config = dict(
    d_model=192,
    n_kv_head=1,
    d_mlp=768,
    vocab_size=4096,
    rope_fraction=1.0,
    qk_norm=True,
    init_std_qkv=0.0422,
    init_std_up=0.0422,
    init_std_down=0.0,
    schedule='wsd',
    decay_fraction=0.907,
    decay_shape='sqrt',
    batch_tokens=131072,
    dataset='wikipedia_en',
)
Each number is 128 + 32 x the weight over its row's rms, rounded and kept within 0 to 255. Layers, rows and columns count from 0. The size above them is the row's rms in percent of the matrix's.

# layer 2 MLP down, 192x768, rms 0.163, rows 64-127, columns 336-383
size [101 104 100 103 100  92 100 102 103 101  97 101 100 104  97  99  99  92 102  96  94 102 102  96  99  88  94  92 103 100 106 100 104  95 106  95  98 103  95  94 104  99  93  98  96 119  92  97 100  99 100  95 104  91  96 104 104  95  99  88 100 113  93  98]
[[145 120  32 182 102 134 129  97 167 163 143 132 178  98  67 132 155  89 123 112  91 107 116 138  83 133 147 119 118 121  91 163 124 112 129 137 113  90 195 170 175 154  76 153  71 134  75 124]
 [140 123  85 176  97 125 134 157 141 144 133 154 177 173 127 163 166 135 169 142 130 122 183 108 120 152 156  93 143 106 139 184 107 157 143 125 110 132 136 128 166  93 102 123 121 142 121 109]
 [126  81 143 143 166  66 212 125  59 115 123 155 134 105 193 130 152 109 150 109 159  80 112 122  64 134 127 124 118 121 128 128 159 129 115 119 138 133 174 144 100 146 131 121 118  90 128 137]
 [ 98  95 106 140  87 132 137 121 155 151 149 113 123 109 121 105 117 159  61 164 139 125  73  89  87 123 180 122 107 187 111  81 118 155 186 125 135 142 186 112  90 104 124 170 140 120 179 109]
 [139 154 163 126 112 178  84 101 126  83  96 122 184 133 164 128 129 135 121  96  94 135 185 129 107 111 140  81 136 149 110 139  52  83 184  77 123 164 111  90 185 112 103 114 197 164 105 151]
 [117 106 172  92  90 169 157 111 153  76 123 136 153 146 117 121 116 109 179 152  48 120 149 158 187 160 155 101 142 143  88 145  87 172  76  97  96 109 116 138 136 158 113 107 113 126 141 186]
 [152 165  67 129 157 142 123 128 104  36 182 107 136 158 131 120 128 161 165 187  97 106 181 155 149 110  94 177 110 168 112  88 144 103 131 107 110  76  46 172 145  41 137 178 123  95 101 103]
 [112 127 149  66 104 173 164 142 112 197  86 152 172  94 140  99 121 108 130 170 176 145 151 110 100  64 146 133  69 126 147 126  37 129 167  17  77  99 182  88 102 166 111 147 103 169 157 129]
 [102 133 143  53 139  99 139  75 130 185 179 115  92  99 137 105 116 150 132 118 104 125 146 162  88 129 162 105  66 131 148 124 167 150 139 134 147 191 119 119 148 156 120  76 108 125 136  89]
 [174 153 131 165  79 107 173 148 132 105  78 152 123 119 116 113 166 177 120 150 106 129 164 105 121 112 152  79 208 147 108 116  90 167 134 132 117 156 134 160 105 112  89  96  91  99  94 124]
 [105 178 192 128 170 156 160 139 140 153 124 100  96 112  80 119 152 125 133 160 161  91 150 163 145 153 167 190 157 133 125 111 123 110 118 124 138 148  93 123  97 116 162 108  82 108 112 145]
 [140 132 155  85  64 154 156 105 139  67 144 119 117 163 194 165 224 137  89 109 145 120 117 118 153  79  88 123 104 129 153 115 129 139 105 116 115 106 143 116 174 109 164 105 125 105  71 108]
 [124 152 101 111 141 126  57 159  79 126  99  80 143 122 131 189 109  77 136 125 176 124 139 110 109 103 148 131 134 107 141 161  93  65 132  77 162  72 122 105 129 145  86 149 145 111 144 125]
 [150  98 150 143  88 145 180 145 170 114 120 103 128  49 112 136 113  87 148 145 125 156 149 104  70 179 113 158 157 145 157 118 128 109 172  54 154 170 111  66 159 146 151 177  68 169  99 154]
 [129  71 165 108 188 101 134 138  95  61 147 193  82 100 125 143 111  76 130  71 166 114 167 130 146 129  96 124 168 151 102 114 128 125  91 105  96  78 122 149 163 162 165 129 121 150  48 115]
 [127 137 118 150  95 129 187 155 184 118 115 137 159 142 140 154  66 146  97 128  77  83 126 105 120  79 178 113 143 123 128 159  90 122 130  97 144 110 152  96  85  73 127 103  77 221  99 124]
 [121 150  94 169 205 115 100  57 127  95 114 157 166 169 146 121  95  95 132 109 142  96 167 134  98 111  96 129 105 109 222 107 117 156 157 168 138 110 149 125 137 141 126 142 110  67 119  98]
 [120  96 159 112 193 122  99 119 131 154 136 136 123 110 178 137 156 119 193  98 125 104 157 143 110 112 109 173 108 117 103 135 148 190  94 130 103 140 142 140  78  72 186 152 110 127 119 122]
 [ 82 109 106 112 178  99  88 119 120 112 131 184 149 134 117 130 115 129  72  99  76 113 158 145 142 150  93 152 113 146 133 187 152 142  70 158 157 148 126 129 137 101 116 105 149 112 104 100]
 [147 105 115  78 164 104 121 116 135 119 130 123  90  79 107 112 164 103 143  81 103 168 118 160 112 174 162 103 119 152 166 149  94 118  77 228 107 150 145 129 150 142 150 117 158  94 151 118]
 [150  78 173 102 156 101 169 103 144  72 107 154 125 123 128  88 134 127  43 117 166 116 148 119  39 130 128 123  81 133 116 117 110 131  91 119 129 157  89 123 114 103 147 138 154 122 116 164]
 [ 88 148 130 118 184 105 113 179 117 126 209 111 130  58 151 195  84  86 121 134 122 107  46  71  88 124  86 160 147 179 106 120 114 137 133 130 142 162 124 141 121  91 147 145 131 175 141  95]
 [111 107 130 135  98 123 115  93 190 181 122 139  84 159 123 140 139 148 132  77  86 172 107 211  88 149 149  99 107 146 117 180 150 133 183  60 140 137 175  78  98  94  89 119 134 154 133 116]
 [121 148  90 120 134 134  68  76 108 136 106 150 117 117 118 102 150 138 111  98  92 130 133 166 174 106 103 113 104  81 110  98 145  87 117  95 163 186 109 130 207 145 110 113 137 109  62 116]
 [169  77 109 173 122 130 100 147 136 118 147 114 112 130 100  98 114  95  68 143 172 184  93 100 128 132 132 120  99 132 125 134 166 100 161 135  91  97 140 202 113 128 136 122  81 107  96 121]
 [118 147 185 128 147  93  87 123 137 123 126 109 148 100  89 139 118 139 119  72 128 144 120 111 134  99 145 147 171 165 167 125 114 109 145 130 184 199 172 127 116 134 166 146  60 182 156 130]
 [125 143  94 169  99 173 128 182  82 140 170 118 159 103 152 169 187 114 123 166 111 103 113  85 154 147 166  96  71 148 161 121 141 101 119 136 100 154  86 125  84 124  89 156 158  86 138 124]
 [126 132 127 130 113 120 188 115 170 164 142 136 153 112 156 180 118 112 132 137 112 139 118 116 164  87  95 152 126 179  96 104 102 104 145 134 173 102 120 155 125 127 140 109 111 117 115 102]
 [123  98 147 102 163 118  93 139 155 165 141 161  93 130 209  82 159 123 104 173 162 161 123 142 105 149  86 119 120 159 129 129  98  93 105 106  60 181 131 185 169 152 146 121 170 217 144  66]
 [ 94 178 126  93  91 135 130  91 163 154 150 191 124  96 127 177 142  92  87  65 136 164 155 135 168 157 100 150 194 145 140 125 144 153 144  62 157 160 137 117 150 131 113 107  88 168 159 129]
 [ 38 164 127 145 114 116  83 105 112 132 168 141 133  78 124 138 186  94 181  94 137 104 177  99 125  94 178 128 157 112 112 122 146 106  91  87 151  91 139 144 163 102 135  74 151 137  97 169]
 [184 122 115 138  63  75 128  71  49 107 109 189 126  83  99 140 116 110  84  83  98  68 142 134 185  98 109 135 128 137  93 192 101 111 140 140 146  94 128 121 108  79 172 125 113 141  90 139]
 [146 180  99 142 156 124 134  90  93  89  73 124 109 106 129 116 155  95  67 134 121  89 146 130 103 148 120  88 118  93 150 118 146 114  77 149 132 127 127  85 152 115 215 101 107  80  99 165]
 [105  84 139 138 198 101 118  78 199 146 107 109 119 118 147 153 139 153 119  51 190  81 126  85 132  82 131 149 121 126 132 160 189 150 169 113 122 147 100 107 134 163 138 125  96 103  77 139]
 [123 176 164 106 127 150 109 117 158 137 142 176 106  98  86 137 145 133 141 185 109 130 156  94 102 119 131 147 102  85  76  75 157 114 173  90 142 120 163 118 185 154  75  67 115 151 141 103]
 [103 152 224 114 139 118  93 146 121 191  65 120 148  73  82 118 178  66 170 165 138 110 220 101 108 145 139 135 141  94 148  91 145 134 109 134 176 175 119 140 149 155 124 133 155 149 147 121]
 [183 132 127 104  84  72 115 128 126 100 117 158  53 149 171 135 148 166 174  86 155 129 128 164 151 144 108  78 138 163 113 129  72 149 106 134 165 155 155  91 106 102  52 187 149 140 143 113]
 [123 110 109 114 126 120 125  40 110 112  95 105 167  61 105 121  94 142 153 200  94 173  58 137 126 118 191 100 187 162 133 128  95 100  74 148  66 179 159 152 118 195 141 178 125  77 102  61]
 [123 103 101 134 123 147 149 151 120 191 105 100 177 115 146 156 134 173 117 182 175 164 128  95 127 158 100 117  95 129 175 103 143  67 147  79 115 119 112 100 131 114 141 131  73 128  77  92]
 [ 99  70 117  48 142 134  90 157 171  50 124  75 124 100 140 112 109  65  88 113 151 161 144  75 158  98 140 112  79 116 106 171 132 123 104 154  68 150 146 131 112 119 104 185  97  78 132 143]
 [125 153 155 156 158 121 120 145 127 120 198 193 243 115 134  90 167 127 130 172 172 136  95 131 113 182  91  66 114 140 120 101 139  62 177 111 111  62  99  97 159  99 122 141  47 210 183 143]
 [127 127 126 147  99 114  88 137 128 118 156 182 101  63 143 151 113 113 124  94 143 154  89 125 161 106 109 101 142 105  46 108 164 181 197 166 103 128 116 189 141  15 143 148 154 131  83 127]
 [162 165 139 164 101 166 129  83 111 204 128 112  92  95 139 133 102  54  72 170 195 129 133 229 115 208 126 183 168  82 156 112  88 135  81 140  88 144 141 147 122 191 150  77 143  75 113 148]
 [ 66 156 123 113 161 106 131  98 153  93 112 168 104 180  90 121 131 161 109 148  98 127 109 155 171 123 159 128 169 112 113 135 161 105 138 154 147 144 128 118 150 126 139 110  62 130 121 130]
 [112  52 175 112 132 223 140 151 137 147 144 124 120 103 100  78 120  85  93 132 128 110 102  62 147 113 131 157 158 152 113 120 153 153 143 171 132 122  38 177 151 110 123 200 171 179  53 149]
 [151 154 158 121 158 140 107 156 112 150  97 158  99 102  86  72  87 151 129 134  46 165 134  94 105 216 145 124 114 112 194  91  99 156 172 153 157 132 140 114 195  87 125 155 132 123  57  82]
 [159 137 112 108 125  97 118 102  99 109  54 114  86  81 178 104  72 131  89  53 128 176 159  88 154 136 107 141 183 129  90 119 138 208 120 143 129 128 142 180  67 110 105 130 140  96 143 112]
 [ 51  80 128 126 106 162 163 129 171 131 158 159  99  80 168  93 123 141 163 133 143 194 109 105 106  82 118 126  68  62 177 113 166 163 123 131 157 152 178  69 107 141 168 113 122 127 128 148]
 [151 126 133  98  78  98 114  92  39 137 137 134 110 140 116  87 146 114 180  92 156 133 110 171  56 121 182 125 140  98 116 140 162 129 120 162  56 136  77 131 129 103 132 117  94  72  90 127]
 [ 41 181 153 140 165 122 172 188 109  87 134 126 143 117 122  84  67  76  80 131 115 187 199 141 129  80  89 144 139 125 121 151  76 111 165 119  81  86 137 146  93 135 110 113 141 140 130  73]
 [107 168 146 154 120 144  90 119 139 110  71 115 106 104  84 151 127 144 127 108 119  61 123 151 193 109 149 140 107 109 133  85 100  93  51 172 202 128 117 133 110 127 169  80 148 131 103 160]
 [122 196 131 147 134 165 146 106 115  88 113  99 148 129 162 159 152  99 134 116 182  67 120 142  88 106 121 157 144 176 145 136 132 119 131 156 111  98 141 111 126  81  55 119 176 177 174 101]
 [122 110 142 178  62 166 105 103  99 168  95 111 117 137 107  99 175 138 104 142  96 173 157 107 140  86 156 155 145 109 210 152 146 147 140 214 109 203 174 117 147 175 124  79  66  77 195 133]
 [163 103 104 182 123 193 153  85 102 141  93 131 161 136 110 140  96  83 152 158 145 150 132  92 108 167 168 143 122 143  95  90  86 147 134  85 100 111 147  91 134 107 125 106 132 135 121  29]
 [188  64 181 103 117  57 139 157 158 212 104  95 118 147 148  85 198  73 166 133 134 108 125 134 157 102 113 138 121 135  78 121 123 156 105  60 171 143  90 144 178  77 141 129 155 125 141 179]
 [ 77 141 194 112 142 118 162  83 164 120 167 145 123 129 127 154 109 103 130 181 108 191 151  78 114 139 102 143 173 119  95 137 173  80 111 104 123 184 143 174 143 147 121 144 110 172  48 138]
 [134 186 163 133 113 108 118 125 117  61 160 179 105 134 156 100 118 150 102  64  69 100  46 112 128 140 125 142  91 145  69 122  95 112 116  83 137  65 131 145 160 107 146 159 116 155  86 118]
 [142  84 105 152 210 156 146 121 130 131 146 113 140  94 122  96  71  53 160 108 155 144  89 126 138 127 119 139 103 144 102 141 166 101  93 129 163 133 165 133 115 153 141 166 107 124 122 145]
 [133 153 108 166 117 105 131  53 135 150 159 132 129 142 151 168 172  91 159 106 155  62 141 167  78 158 123 130  87 115 147 130 127 129 143  81 108 129 159 130 134 106 114  98  88 109 158 143]
 [134 136 171 111 159 112 125  96 118  88  81 131 154 166 193 101 149  92 154 158 206 173 121 134 125 160  92 108 113  94 169 110 134 133 114 199 137 139  83  87 145 163 177 127 187 126 138 128]
 [172 219 141 112 120 123 128  98 167 124 170 104 129 114 136 136 114  93 126  83 118  72 142 122 121 110  72 143 107 105 143 162  78  87 155 138  75 146 187 112 118 137 147  78  68 113  89  70]
 [111 102 141  91 137  85  93  82  89 129 123 127 151 155 137 153 156 127 159 117 150 120 122  41 141 160 170  98 111  87 200 146  98  94 110 140 160 148 130  63 101 181  44 193 153 124 104 136]
 [118  96 154 120  98 121  98  66 125  46 141 145 172 158 158 123  97 142 121 117  74 142 148 187 143 146 133 174 101 117  64 111 133 144 127 135 135 182 168 131 203 148 125  60 163 168 222 163]
 [ 58 145 164 146  93  50 183 179 160 147 139 178 156  85  93  91 154 138 168 126  65 147 140 183 164  99  99  58  99 145  79 133 162 133 120 146 151 113 120 147  79 119 168  95 162 151  90 129]]